Part of a small language model's weights.
Size: 13 layers, width 128, 4 heads of 32, MLP 512 GELU, vocabulary 8192, 4.67M parameters.
Each number is 128 + 24 x the weight over its row's rms, rounded and kept within 0 to 255. Layers, rows and columns count from 0. Numbers have three digits each. The size before them is the row's rms in percent of the matrix's.

# layer 2 MLP down (transposed), 512x128, rms 0.208, rows 310-416, columns 0-63
095:148138160118161128120102124090119134145149111120152067141103142137147104089103135104173166129095114137156130114135129129158115082157130153130143182136188112141132090126141148133133106135100135
104:165123088187107155149112125134106154118132130122086124139117152134105132166128107101133136135069141150097083140106127147113166120161177109099090124137098103123126124117122121105125112121130170
098:128142093152156124116113168150123120095124141085154109084140128150157153131097121158120161085076094098116179140142090092155136143116125119115128089116135127169104103122107142126109104141128145
099:130153137144042148078153102088159103131138174132107130157087120136135131111100121129154116160115100157125166154128109124107134141136086167108112159138140081132132146111137129126156192136137122
106:111129144124165153120174142142069153127191159170176133109136144125151161134116137108132138131144130158123138139127153132141151112152055135137126097148131108110097119132149168109120154093097130
109:116102138124142138101128142153106117113139080125144121143109131123111142083115171132115149110163159129119130125101129146091090193117121125141124142112151125101135161120123086132113120110057159
098:187121138098078126148135149147158135160103150143130144134125118137157093095130112102147167139125120161142140152104156108127138134160049115108149118130108168131160103138114142132143172159153170
108:107108115138121083114128166125109137134166137103133146143090109123157114124100160161075140127123103154076139120141112135113094137128126118138116138130133111140147142130146149089163191161160146
097:176134099126144127124110136093124086105147130107132111137121137150124149094141114137144152124128108147163170100105134105098125110102105148097166120122150117142088136164110128126164166154134152
099:136144119083124096168093081114098103108149120130152150138125115120164159133097139116147153142111114134170108133109119130143108130143174082128090160156144126093144114168071190130087144128131096
095:091144119108144121139091123106130121169136117118136074155110127093158154103161125150119101184115159098105152179137104111103131135113094102149134155120061108138148160138089131095153130082111196
098:144114166167143160107125100148118065146138121120144129157153140117140142107103155141130164127120118121083143101182149154107134142115127150119135139109098153117151161131178120149128134105125128
092:143126125168119136144104155131133135086134103091091155149129126087116111131133143116132135128114140125167125138173100163175100093146153123087122164135151176122142128141099155137116151145052194
103:102104074152119120122165204135153122117128133149108105120140123119130124080119132168131158120101148104131107129158151125146133140136129147107128172091141127112133114139100138127135105136139117
101:142130145106113113076130107158112124135117125109120109095106169135147089159128152113126119109092076146126124161123125124144145116156155156126104137151133142141125103189163126180120118122147108
097:142153139087103147124101136116077126157079127114102153129108110134108105154114148126118135143130132124093116137130082120110058149169125116100100102137142134109118117095118092102147099122112096
082:104105121191183112132115134138132120078161151128141128148191130139160162135120146136138110147125113126081153100133134164173117126090138126169105131108119130123109146134121097125100115132119134
093:164107142141100090163095094088106121131123129176140135066130124145115117123132104139126120144159150117115140139141073086118103086140122092125079121095115130138129133134130118119129120105120107
106:110114144129167138102139132058140131169144161143116158140103140118116125125161091083107128101134092142128168139122132138111087153136115162106176139095144145110099104148142161100146133128130138
091:123116142126125113150111125121119136180166137125129110101125112123121103131139125137117159135125093117103132155138082106103087111130154101127143093112114113101105145132091112175110112158142124
117:072117119148127138131092107150112145135144139139105106110121111122146087141136142109095092085181151106088119156136197163109125164158078116125102146115149118180102127109087101094122128110123108
093:157103115105135109151111109113138134119109143139171132121153085185139157116134136139152170116143123134118112125118127125155179111156150109126137144112169141100119108138108114098086117112167120
130:137105148141132102122124139112123108126116111167111121211135144121126114135152176126142172112108158129089139133166140141126125142127140136146111148115113106128119072086151119087102131123102104
107:149106121089155114133131083169145130122160100108166160162116133113113128110127172158145131148160133179138086101113133142147127122131149114125118113130120113114146106155172141135091137130154183
101:120131149149157099135129136156122107110118114104121087125131089095055116150115149125169156129111133120183113121135112121123120070135155113140136105093129092095117162142091145147069139126164128
084:138104128146146142114115102130145121152146155114172114105111117171137106135138110105108141144122086117108093093138152128174119157139101104178137144100134112101173125144110098106127151135126118
080:137141135138121131104092087134145144122120119161155122139109133115139128164124155115109112108155132144131068114112152134098163111168124154147149166146166124129160131135106143106119126131142147
098:100108119103104166124117098129151130144150086121138126162153151104116138119144128078109181180121129116107128133141144111155130090160117149147154143135147166176135071154175125110142132152127131
113:112133152128150121144118146090183158097132166164144104146129120124123130100151153103106112155133167161115134121112127161109108139183155105158100139111138121133124094110082091122123116138116144
126:116124099148164136158180105105127129076111143114112144148153132096143113079110128143093128165095146170106099129123123151144085148120131119142151132135133164134149148147141172159125119113115105
081:167146127128125122123141135148171092152132149137159128134116090076122139130126120132127152090141100140138127124119146125143134213099157143113114138158126073093071178132103124125143144126128107
104:137128115188129138105113131140130151130153164140154135171137119143130114129159115118094096117142133105197118101131112145161141106141120125108141159109083118131137134113114106136176154146117134
091:135094143145121098146166083125121143166130148136149145110131131134134099122097095111112145162139105121153198152147142104141121100122087161143142112105128150135121153123140161123139160133123137
097:157130092136121097120147139131127147160107168124146130156112121079168120130083100087115142134106115151156131133110137162152125139113122128081133123137111175113111128168110123101130133151122129
105:144158143096127153088110107129143124149100088110092161102106151151170138110149151140151171104157100118096125077137147094152134121162147140151139160132136095155134103162142097116100126132121125
088:139102139105153158163102093123158132156126126152161150115147131154106101111094116103181131103126125152113084106154128109085123114152122117167125141150110112153149092157115120104105122128138166
100:147103104145106119105124130148144153127154112121157163086137111175148116129103134181104121119142096056161106146130107157113199167118148095112119168135137143127129139137128119147158103112150134
100:104148069123148124164141158120093181102129146143092059123101141104124148135134139095155140162107124133152119124117127109098107110123092170135129132114113106138152109128137129139174113111138164
094:132133131138122149114097129114146140146120087135115114106139149148124149115111141113137139142148110152127122090136143103135115120213104152090151141176166162164139090154148117084137154128133108
108:154113125173114125152167151116137120124158099137128165142084143105126116161159146112073125092107132165135186123123101168154130146127139146085092120103142148144092134137110147134151118127090137
099:112155130170139122144100098115126127107127110158111150160138116169135131144129112082170149133106118128104168082109131106129087127147146102171127130161148125161162071124160109159112168185159080
097:131153132115103146132104119075152140155128120136111138155143121125153135148119139105120126128149115174155123087132111140128160140112154070109156121137172143108136118133125148165161107093123160
101:078113165116157169111121122103088110138110138125113136100113145077110113116068131123115118110142138140149107150096132130134107093114132111118102107134136119082164093133118140114141144098134147
098:116124124113131099109121120102145102118147120119149104144095102117125107148126130145177110171106113109112118120122143146144129132127142115167147128073151116134093141149137185117136163152104063
086:135128144106132146108131116116132107142146127153119132130120108122180151163102125148140156113128103088083139129168133142140106170102153149136118152169135134113118126111132109070120114144158124
084:114146120119121135083150158128130150104157146109091104129066106111180125114108124145111097123125113149122092134104100152121164136161153110146149113123113130144086119130093116132135187113096132
096:099151142150148100120109130115162117151107158172130101131139109073163133154145126137134081137147140061133150147096090142112143089120140134120115127085148145112133141159121106118146128089167132
109:101066125125090127123124143130092091132167135105126097131190140132086151105098123158152092116138147101144141068122111164156136127151116136148112147156137089160101157107108084139096119136123123
074:089118114155153139119121150117140103152127153162146125100132172162136120147114092135113111144129128135125162109107151138155133140088141143116104115109112133149151153080119153086130132101176152
097:095168161097133126132113084092150139180169142131145106085145100078103129152159077126121140078130105141148089143135129110096143135122136128131125108135122142153115120143135084126136106191133129
090:151127122148078144132085128132137094132124098120143165139107134131141113126143153139135130127060077174158156129107103157140158140104150107097095115132124101099152135121107117118104097068113134
098:083130100135139077122136120108150109138096110133123130106122125162128142122086125102131165106164174151180090163049098141115125138113085165140151128125133069145156100110122094141128117143163113
113:155147115141134161157123131137136134121120131132171121134102115149038125138142123121108097138131136129153111120115131129110107097128093113115136136106137147098108145107154100170116095125118185
094:117148157159128178159121120185105144101124113164096163130081122164113127136088157069148137125175128131083135132161099098117138104124125102122124089073163136098136116141138148151097117121104119
103:117127133129105122099104123126112147133113098105088156137097098113128109135139136157111139131176118172139138102111139152137091140137092141147139087156111098094086108113135154167145133131103168
100:146085120135130137136129069123150150080136130138125089079121147163138150151158130164131111121123118121070086126122147141130111109175105139119125113105130145171137116109129099113131117163117119
097:164135111083146126149083132155152114106121140160138121161131152099085099168133107127145103108125090136109141156140150117131139110085126143135139118159121151095129132140130132107104137132084123
104:093131145128099143161092117135120129168121111156121151156129109140069132137142136090138097124123211149129109147135108106133123130105108122138113137132111125122160130198157159178145135142104120
111:113131137117132104136109106178127144158169082108182142111109144099112104147116115187127104086130143109152165165159105114148129149108112145103130116128135143159144083135113128104137120149143135
108:166171145171159131138099102102095105144152120170120075130156149133116110126161112116152137092153137103064145121096147121169132079136123098115111129147155147114171120125133157138118140150129110
093:152107129141114156097062087132130115125155125110093105087120174099113120113124113109124119117107139151138113123101122133119160083118150122183109150154151150097122144096088134144133117176105171
078:139156114137148095114152133110172116116164099085111127153122186104142134124109131087083128121183116144120158164120138165116086154130177136102137104167126138154119134124101123111112115089105137
110:115149151116130154135102119109102167144116153109146121137101137105114099093136170131119132086139127088114165106109131100114104151115151127101134085127180107146117119163094172153139153086101117
124:134144102152142128140154128148141127123094107092145143145107129098096091163154135105095169128156107169117090120101136113095156133131111115117131169158151099110106099135143148116139122139146127
091:111153149144100113144125123113132127122142135106146162093074131149118111110135120094152107139124125138113117127133114131071148148082163097180139150112123141143095106153104110187119102089123095
092:120090126113115128148134126100109135089103108141134109151126111147126179119102144145171131118149096141108105143162139149124104114110186151135150122158116135100135097099072119131116108117154095
098:166106144143120135146070135116123119145101099146138145108168135147157079145163108113136115150108099102171111122128121109154129170167132089116148128175144129122130095126153170124084159133125162
106:071102123130157129158150104141142099079167109148127195129125117138128129145112181147107140127135173125115103120154078101126110131147122097142109141128139153092091130150100135140122135149149094
089:126105122134159125093166130163150124092101193106106114104116142119118126168159108145125096136170107135094148125108143128092136151152105167140143102116124116117109145152113144106162152137144150
114:145152146170103122122149117090131138117086104135152177166089169113111145147092123171122144110120105141137147135145138129149152109147120135152147162153146131114116175134116132107110163150140110
097:073106140109089135123091114103150140155125111145123144141150153116129108146109133112142117120100148145132083153127151096094117153157164114130125153114098178132168094168122141124138174120160112
090:128134143111109133126149146139165107119123098103152171139159128125117129120127108160125122114162117137102122128120132140096187146151112072119163140107055144095122154164119102119100125134134156
104:133105136083106168136123183130103150133122128134122164129129088116137141126130115131100134141105122147149150088135122133174128133101116106090142097137142119126116146113137108133142180115115139
092:108127138145079142137163131166153117090117138129165117136127161123080129186116141102125124113120139118120120127102150151125157094130100129123079078118093151137161159126086137160109093125105132
108:110116100075161132148151137113116138143116126143125163135122121120151106141089119098155125119154140086129093131170118105136106167105132129144147143114119148118180134105172120107161073121131157
098:063129106096086163120099138115120128067116116111109162144093127111089145081120153117148109081120078073111109113127128074107131109109159101090126135163105160129159133105127099135138125143116142
097:113108075118147098140106137159121135140125139126170153115154131142138130143112144132129083141135098196154092140125114080163107106088098137101122112143135124136103115160128155131125153149103131
104:123154155170123136166123110138130162116078152090149115156151131110179169106126134132106132116118092123155102105148137124106142115105148107126143113132132110103092124127112160141107122205132114
099:134159124175139113107128127098106142137151097143095119104132094131160128104106143172116130107159113089147149112144121142122102159103139120095157152124110135176147160089114145126127113093145105
105:153117137109129120138150124138125130102113144155131140132156173104104183101149131078134135111103128146136057114108137114140064129154146159115139133119125089152134147169081138119126117131142120
080:155134120096147160088132126169180194143130146139130143135126143131161112125177118134136143139147094107143093131134147148111149075143109086106143140133116152093113138154141109129138125120149137
113:156110113102148101129157139162085142128144164115127143153131155141057150092132099099129108140135131138123146113154102159100119090102112107163106131130085139131116095108134093138154091104130104
095:140126101168118137175143127138125152159079118131140126077085125112154099107126086162110151127119110074148169128102122101105128108077160133146107121146136137158154138100124136135140113095159119
120:124114131134093106152126146128176135147108127103157100151135087125122100165089105117143124145207093131114090139141143150129133132096147148160120128112120159145118090107137112117137120093138106
095:087155102138134119063152119128123138123116150133094095073151119126086086154106085143145127166117070135139098123131158094124124113123134113109081137105138152148108120135131087088178098139148141
107:144115138124137104113111130129135131139140146125162126102130095101169101163130143171100100135160134078119129080135093137101134121195152143145132103132135097153122131124118143103152139168159118
097:126146144130096101120108139087105113116105127116164105122077144100119136103096109150134076153108108126113132125117116117090169198127141108115117144152104128107159120146131090096142115137136156
098:092087103149095132128150126142131136144124114107065170102142108110121140173136094138068111100117129095143127099128093098086114118155186164138076108158083139136098161102114145128121137147107137
091:162105135092124127137133122095114098159159140121108126124122170120116145137104163166137131122115189092126098120115143097088124131133153117156133147115099114120131116144127124095149121078108151
095:138110104142153114101133146125084166099122094129091125145109145110115110145121127144120135160141115125126135118172130147081132122168133104103160115127166123159113159153142101128098075129105150
098:096108159107084112092121145146111088167123093120149122161145115137181133138135138103139101098160106127077157148171084125130138117092121144121107147104105104154127144115117086132123113126121142
117:110126106082125149129109093111099123180155155138054109102135142168114153122185141164085113107121113118121139122105094115125159129153130124112138122106118172128141107095145098143154160108134140
094:113136125121153127125144131148106138132156098119164089150127176147153125087127179087127096184176093153121126132102145114132166127130119098135124109098158144129130090135102099122124118174135137
093:091132167139145152110121096092162146080143130115092118125128174096149146123118104126120112126156117124118140134073110166122157138127149077163155128123150093183111123178136121100120147143109131
110:131102157132116122124146143144127094155154131146152127129157124131119160115136153134165086155114155141097143141156140133182138148056140131107085124149141125088099115093126115148104132115088133
113:128124123145087140153163117136115119132088139132174107160175156126129164135144128137142144124076128146154128123112135130103162093119095161130117126118161120098157156092105157090126125139116144
105:113100114155146123161187153113101163127127136190132152123128172100164142116105145103092140142128125144104129140120142134098086124113176151141127142105139090109136139143163127152142065135129109
111:139140105114096127126144162132088137121132133116125178083114137119103143183119136098122154135133167130104156142083109140154113113185104108111071141125111116130108172093139091130127139126123117
103:131099128096177122139167160156090149096072103135163119142135170165121146111097119149140131177153129137130126089116147106110113149143148104140172143119150072152140141127140166196143124136135135
119:120144135130106112133133157110121090113091148175127152141140112123150130104155147125124087121111167139132127124146118139147131176093142110131165142125094140146123192158181132098177084110172110
086:146105206120140082122085120078119107087118100140157120159100115106102118092140121102129173122128099105139106133162127111108071117122167152131152112133137079114123143154127090076133152113165157
103:145102146108141143125118135164108115144164145138099109145177087119068136103162106152090116116157169131164132105093109147144146159112129174146124128127094090144134116114172096145142147090083143
100:135112135077110105109149094133141124138092125124145106149143123122139140105093129138134117159104132143116141132119089171114147129117117166111178165111152042111130126112132134139118159165165121
094:140157148169106160135133174136117151100177181121137134090132092154096176160132122143113122166170132119124093168153146132142111127147133102145158161138100129127118126113117128117164132087158149
102:108104115152103142140085123133115151173149145154125075096128106143124114146180147150118151122106109137096156152160176122118148147119140173135139113095145173133108158118163111102096135128114186
114:153139129126149124116114141128108180117104140141079130143141135135139144155141139124086126145146149112107115094146101132110146110136130139043115123149132114119147131075086109114170181140156141
092:155093145159114126119099164081110093153148110128110123146114130084155101101124136150118137150107135077127129149142114152089139099135159106098117153183135137142131111097137106139165135136097138
# layer 2 MLP up, 512x128, rms 0.252, rows 311-417, columns 0-63
093:115138130146133146099104135111116095139196157128119133184133138133122132153175132166079131122121149110117120157156106132135147144127159140096057143120158105111106135126101089111114116165114171
084:126125145090135139085116099152147141142151130102145120153151117155117133157124090104126133111149176150124121149123132125133085116133138086130145132112120122142102117158189100155109140182127127
115:151115103139134133146158133135110174134132123122120122142079123141094111151096093131133142135130122123102097126108112125129123159158121103125130159185150120107190176109143105132120104171152115
113:132126145111146161127183138138113103168101075122151107116086127118160149082120149109067114145106117113107130140139138153131120131098102137150110097155123129139100111116142105136119131149088152
100:148160119157103144107117115132126174142160138118123124103113116152127122161129099144075145129169128122102092103114138129109140108132123166117126090124142101160118129108131145126116102155142157
111:093176141117172137094140104146091133153164116123108120108154121110084113152163124173129143118104174121087152130131118140134108137130145118157126130135110072111128151116144111086150121155142134
111:101121126105124159135113143115129109109163132134096103123168119131135130118113105106126150109141152125117146080153113127155105147129134079122118117122144100085149129119117103099111108137143145
108:125106141112136142162138144146140140122168107145121146120107111145104140146173148115142170119136132110086124088125134144104112130126118130125151139153106119088154136119180127093121145159105095
093:117120125136107130136125083080099132145122129135131121128148128144169136123130141139142128132130160116144156117095119147149155130085105115120119101118152055108118132094114161111131131137146150
083:131125105120133128151150145139151104142174100124171122136118121117110139109114125127137115162126163069154123128097093146099106168170136162113143164075127124148102165159137166094137117083126164
099:145124062100118123127144137120153132130118134082126134143134087137078139130140117120132110116131157104183156134106115091159134102163138105125135111169130100125133113082124151121078134140133123
101:165118126128120132117138091137132118124105117137182120135097123125120132083121131156125069122151154123151123118086104120111104145081109150126147115117121141119101169091160078162089097158143111
102:139131154118147136136121169127090161121099151128110158133152114094118183114147110067139134132135118096141133107154165090153067094150143126089152123127124139158151181122158139121109127202114146
099:139122078118124087147148151103139114114156112134162124182122100179086138145192097107125146165171116126118120166123138140101145163118164101123119111113155098143101117092104095080097123104134138
111:149129084142116118134114102147144111098128121137127098119135128118145140122144091087154130108125140149113162124120124094187127121098143108096135127151185155105189105099127175184110159134140089
083:157126096130117123164135104143100167165118118101144150116132159110122112154079128145154182150062147139119125122144130141110118121131127109132123146137100141086105085185112118140098116137096130
089:104130129160132160112126126118112090080132160172165142098133149122173138091132126140128122125147134147132108068142124087140103114088117130115124161130149066101162129100155144133146134165130132
094:099130151133116149089119116122112117128157159138143138137153138170137121124093133160137146113160096093085142098147170143123142109130138129082158150144096162111114122105150104123131073076131122
105:116144173124132111153137157101084121133101130184142137110108147138145101163125114106136116152113096159128113152122079076149112156159121103136082155180145144148118151155151127160160140147121109
102:127116133161179133157126135138137119118167123094140125102137115114097118117151111164118157092165126174102130110093155152110079105087122106133094132131083057119101146133081118126146116142138138
101:099139197158144123125129175157096148164115077122088113128119110131125119141117154151112129129101130108120149161112178163109116119140085126099118106150083144109150131130131128113116183152126118
107:113092135097116133169084155148114113124142158159137153161079151083098126114131133116139128138167135125163074129118140139128101114121110155113148151123082127145155122123155133138094082105108125
098:144109125164161120129198144136140142095127102161159115120154113163172118135121135177162128135100111149123099105173109100137154111068147068172104167091093132118170114119144121150081147094134141
085:126098147128144148191194116074116138122130125152116133123121118139159132126139124070120137154119135088149087096096170140140135076133134116096150105077170133156181107123135133116133108093143099
096:144113164123104158163083111118123115134122154128139112117101137109151127122135139152164137149169161118106153092152169113114115146117115141142164146138096172077141159109158118138088131156107149
095:118132129136148125173150121122136125137116147077103144109119155156140083107126155141174103134134130180102131103125138132159154123105158117111115147118137114128131142183189119136113142155104111
092:143136167121098091142121117069116135118116130182111179101100137142142131099132128141113142100167107116079113154159143100133096145125144151123143137160126093121153171136133119113116079138135124
123:112117119133132103135131152123138115117156114168102150128136118169093110118125139136123210122110126140090142103138135161079110106118106153155108121129078086122143151134130113115095125133111131
105:098105092150097139127161098161150145098151137165105132116180110103137159118113144073113125139159132135115100128088158146134145160078158096147127114126120134104163089121161132143116189137117095
093:124175169131110121134139071138140135128161129081129079162111143113090159131097117139135137086143155146147146126166146137143126131134115134120099135165056138127107159136129129133135137131136160
091:132127079151141139121145146138120114171125112162174153133175138088079128176117155152135124109132117110118089108150131120135119167145116085126065144126081149158137139129090096139137134105131117
098:182156134111121150088109172110130152090137133119122105139134102106083140141103132125149118132146136103100073118126131136133125122176116125136139139124115123114102094139114140113107061086144078
100:108090176098131128121124095177095144154127108128143162116108154131124153128119134127103086122156112086138140107132177140122112126104115119109099126116129105112093163115148157114131083161141174
111:142123126158123130152095165115125110125107195136139106138147131125097127117146139098110106177106151190131129124134134105079123102108090138124111119122137152142147159127133164129170114137140132
098:099120122127084149134114157089116150160119163110122145139137147133121118119115147210114122118131145128084142114146144125135162100117152158112125129158134130093070110153096133129117140125134148
091:188120118141112147115115112179130140154112125119115113148129077138121116128151115087103123143126148076132129127096130194127161148144090146142154118128112120147165138094165155132096073122101120
112:158144143114118111179128169140122147131174099159122131129118140089133131144172143098129130176096130108115112165158113137112115155102121149141128154073157113123156120120160105102145174101105167
090:108109124098192162142116121142108127125087146123075110094125118152135140149112101113138103087144134109131150078115142136099126161112124129113120133136133150145147123105141116173157117147125104
107:105127127120198126134146146138118149138148165140165124098117126138138120111133166122124101152140163143136094152114107119118122150116149091155100123104111168130056157126091102129143111162116107
094:101113111137147163167129077129115106110139110119153116139137126148163113095077157106171159141119122175116109098125108095119104113117129131158120098150126097121145082097150124173126161137111098
096:107098131115151155142117102167154171059139098127107149156096167127087123153138155135113157137145093139111177096191150137125146125118121130117107132178105111095125158136130121101125133119121140
096:167151146113116091098173099167134131132160087138132119171092151154083155161142124124122124128104144121134125113128107177126104136159122123136162086076096152113085128162120093157112108115113149
093:124155142126128133118141108149066081100117118127151126130131122138122149145123119106163111157125166115132137105132110117138135100129084169142142134099142125154143175078129121116143124135108166
116:148119126156084115166157102112130130119156130051174154126150147093118131105129094155178101144109131160125145147107116117090158086161119142132137160091129125097140114139160128138140170137088113
090:137120135114141133159126128101100120139133102159142113137137109121091163153102162115141103146128142106134128138166088118127081120145118118106149095152133102164128181117134165152138116129120164
096:137100170104145154178137123085148134135122167117125133107127112123130114127106127126126169129143167116140149140134064132127162130111103119148176133112155038117107133112128115105133098155127149
099:124087116153115133083136180099104159167123163135128088135150079135094152126107130135121118113177134090128172110154113145092126128101136136120129108076166073165101138155116103151150113140103131
096:190158160079126110107095145132136133129131124130124132137125132102137145103116149081151102132116134131089109138158116124125115119174112111148151118128124148096102114174129118132115085120102084
093:118147121123103151118142200143133119085114147132147136137107106122079155155111161128123156134139127141160162074100155094095102116131156168141137193092101137136107164088142069115113135116114148
110:107124125112192120109133111106089140137158170121101107099178089111117149100127100105147125099163140089104121117131163103117111149140103133138145140149134158173146118149159142139142127155117113
098:104111164093091108128074119108154101122115129147109158137110113127148128084113125150168147112121164125154137134147156150051116153090120185123136125134107121130134136112154161148138126136090085
082:098113134117121179103093120163110141145095123122141137174107131156117142103131163133124129109134188146124149141108109110113062122138081116099142103131122139138121162144141131135132159117086111
105:104106150147074155105094136112113101133106116120093124176129174109139136160115141177103141100119159134100127121132135138158106137151091156149097125178132155097127162093136130120091141144135118
108:070114141130128118153143135110110130174122135144158146157120153147132087110047123128155139130121134125157160133132104140135106116118124120112143151123158183129153137128109137137092131133151109
116:150149100123125094118147151161120093157123110116127131157132140136116083121113132107133122120129121118150126144089130105122146142099174132179146133106154141119152105121130154132135185096137117
078:105102172102105138108161104114116127148106123147128136136136113163148186123150157120106064163151155122131108099128134130112120156129080112141105086096151115131144132114134125195171124131143118
091:094169147113092142117183135149148165125132132139127140161159105114104087118109133134070109134125129160133141088125114133161118126136138111161093137143064080092153121120138111155132105150113085
100:084121117116109132116174123130140105130106090160149148158107105083137155147115148144149152081143094134127132120152119109105170114147118090074120092116142114145143117120126137148130132153096141
100:155145111084087114112185168161155104108126131099125085108139109151096112163123095110140133131168120114111111143103139136158127118151124153194141153125124160159135156085095124142143103113152152
104:135104103113174073162116154135173099160118149141130156129143164125143105153108150121136139156122126138139122140151100159119131132136161124106145151124108134089148158172119124126102144142100144
096:171097145110159125119111090103136140150120134097172119152114129139172179096097166173105095115144164119160138121129131132127111171124136146159152119077140134105145133076140135154112126114122147
096:110136128122093127126171106125121124113144148165129138142114128115140150102122120150118149161125109130118163110129112138149153132109078158088138125074162118145139132163107159133143098129119171
100:159130116154100144118121137121121167090147154097174137092113131101079142168149111102148126141180161163112110116150159106133109170105154122138102111149148074102098121099104093138112131102111153
097:138117126150141140136158110103092096145076109180127157176139123109097124133118138130118156099132117119109134093110112125157168109147105165109116120130126076094175111101171157098121114153098149
095:107120125158102114109125137108074078152084148167121124142117157095176147120109090106163138131107139143123141143107128132161114143161120160133140133156170153154138100104145125169151137120085099
106:139116161170134132139104139125093123119168199150127128144089139158102157094114132123090128124184156120134136087112149095147109098114112164123156153106078116119160150111097166140112086140135113
096:111152131110116128116120116115117135130097146139146130105136139098143140087136088074081164105108121156084171125123113148134168141160104135086168129104131119135152125137126129125101137145135142
102:107097088152087120144141110144150114167148090113135116159103135128088130094101139150174102162142147103142115113143137125133100127099162123114113102102141098155149147114172113184117166141171120
106:152146083155120122144111157124172149089159123101149137141123192144106108141168127116135168151141167140140151122091126096126111146124184090067096143104110136161094136135119113154109134125164156
097:157141151108093119119139130168152117143158088140116141160129154148108158175121104086134169108113114092127158105162115131169177114111113142146161135100125126092077177089126126124097087120143123
092:096112166135159116119105139157128101134098130154053118128141107110152134101108127161067129132104125106118138145170123091113150138132136151179096091123153152166101127103146128138126150121101119
109:126108143140132157113130144112095126177111104129106111130114153122111125160136147148144146155132143167150129093124117153137070152126110134115131123140113130108121084130156184117111161170078129
084:112086131105174121131116125103153106117137147121123109109154139137203137104116129144092090119101119057118163136169135158174157132100122126134158143122130194101107127130146139103112120118131117
106:151153141116119146127119130088122139128039176123123142178144116169165104111111151094148120138111142088144137088143103133146186178117146116126123126138138128155125112128132098117125145075129104
087:142119096119165091117100153129172137151115108120163099137140107153141126152119131123124158176109162123086141139111166112145169179131127111133101161101111155138157125192100127131135147116113157
088:138104153141122131152097148155099091123095152149145155128136171095132131112131117139119132151171077144122134124149151098170091133127104134104125107095111129156194123127173117150120090150110089
099:100112136140128112066117131174097104152136098151137106103145090131112119135123169056135103143106131118108131087129141175121157096131131126151146133083174149165156152130134107151159120146128083
096:138141120143129120126076108108107162118128097147126124117119124135127136123154137142107134121138116144119133170168143122115115116095156127075144122163142104102095122134133144134142120107067130
100:109111110140132141118141154145184166178132151124099169152122111137129101082125105115103162144120128112083143121123127138152121153102136142128101162141109117131132156152128067145081138125126123
081:111137157138140118122107151120073117148116113142095149119134119114172141095121130098140147133150113136111124085149169157144123100140086173168137140142168128101146136136163124129117143156094108
106:164183120103159139119124149154126145087134149101091138109114113132078121155132161090167078126151149113114109144080090114115131155169136152145136160130137142113133109109128130141107117135149131
095:133134096129120139147119124107105065168075129119188123161106159106104177133131130142133126149120157168113149133161150139135129107170105125096129115154121145098125122105126103147155121118138130
096:119120144117149150161175153169133093157157137125140121114139139115078148142158139124091150185122107119111097131054098145118108125114126134134117124113151164121172128146139150138116167131145125
086:142085158091122119165129143146118078139125101134120160113099156147169100135097108126146095148115137086127136136137124135113143114100122088120138113120131128138172115131166172118125159131141097
108:116109126171116123102127118102120152156170140118104123084118125136113115144104141138106148115143113169100125111124116141118113153145121099113112150122086090124126072135119121125096176178095169
091:117139154145156097157100128084090086186117125134105088111124095130118100131076164156137075145132139095102129124159138125125146152144131083104120107119153132141134140146125103128155066134133206
084:139099137128144169128134151163130085112120161115128144098113091121124150166101124096135135185099164165149144118174107124124137091167173134114108086142101097117151116190136120135115142141123170
099:110114103121140085121110164141147164099115114110180121112155089127138160131144098115105129108107114138126144071107097120171131121131133184143137095156147152120142155052096160165097123150145120
097:153107098156166149143143082108135179138136180108159111111136118136146131144146131152126161134124135149151146105185155126099153111130135110111147121066121115123125150137151106129104147109121135
099:079145162143143108153137185144133132102132137117108136077099114127122137114119135154109125129135112179123126082136133130127131124121182139170119154162141139077148126153138122162126091084104152
088:153115100120103167151125131122149094134119100112168123159158130105111133099145118102148162134135126132128102148123152125100162081114135131102136112098128125130147142127112168144112152166127165
091:144169138079115091126147102135120145142128140114126110140132133144145128145159138140136161101086114109105135137109130112062148104171125097118161132114140139076116096121149119110102118116106113
083:118137122132119094157127099108148131145116151138119109140132162135111122143097157179100121140167144075173143123168062111126100120128142153099160153106126122074124117139123140159113113119134118
101:117140121135094111123108113106144136154113131110155126139133134147147081186134148157127175100144128133133125130120140133114150123132102118153163121071099148136144119160123113108140067114120097
105:103148151134101184142168141160123132152174086176128125152134119089107127112114133139135113114110148104147092116161117125129112108083125149125114122158176084133185149128120111106130143094106161
111:143156121146148120117134114121116131107102122128126154133117102151118122130131097059132143100080177100110145132145106090105133171095139153138060132111128138154098141125163121131124140150120115
089:134128114141131128082136122124144096148140141100160131125169173076119147153101129160177143168119132109100150121133099137140164120069093092153138104177113137121138142127129123120115160149154108
108:123129164106132102147132152164147140148128111158138120122163154120137102159179147128160124151142134109093118113131174147151155156126135115151106134123099183094141111142149130137154065088124091
118:100117128124127122157126112165144175167115130132134137107118136147123100121122155143128147196141101144138082108129102095117140125079120118134081140118175092130165090139135139152104119099104103
111:093135123147122122130162113121136160137137155121155142118127163091170123122110092126114127112137130140095193073112115109188133123101132128097135131094130155151157101114113151160141148132129118
094:105148105139143125164118140142099140123140100147096141128119156132134128073097173110135122105145121145110115093131104133150117148128159147129117165139115102115147125134108131157169138128141127
115:098132167136145168101111131108180077155117152154153143144130152136110143096139167123129106107144117140163118130155134124132140113078135132112136113145117129141164068098142125132098137155105120
096:144110124137129139130128145155110146153141094142113154141106131117118119113107138141181127164068120105094093144129132110110096141121136123160103120115109133144138109155150093141115090134120061
103:160172149106133109109126154157123105106108147140101157122145125080127116107154125086105109147113141108093143137132129143133106118130113158130103122110147134127152102129119133120121105168115067
122:118139125143135132130090128128136149059128104107130125146151108105080140145179104075111134130162126127120149108111132143104136155149118119142170134153152135138102149092116155131142125094140114
101:175118107102105159141088128104114150154139110130091158132115159153154117111120149129124149152135146135093143132170180138111148141097131105093117137143105139137130102106130111101128128135126169
097:105121168120132132150162123127073137109118085106108154152120185160123075114147127166102126135135117142128132090125125101119102098152153119112093123131129122121164089172143180148120168127124119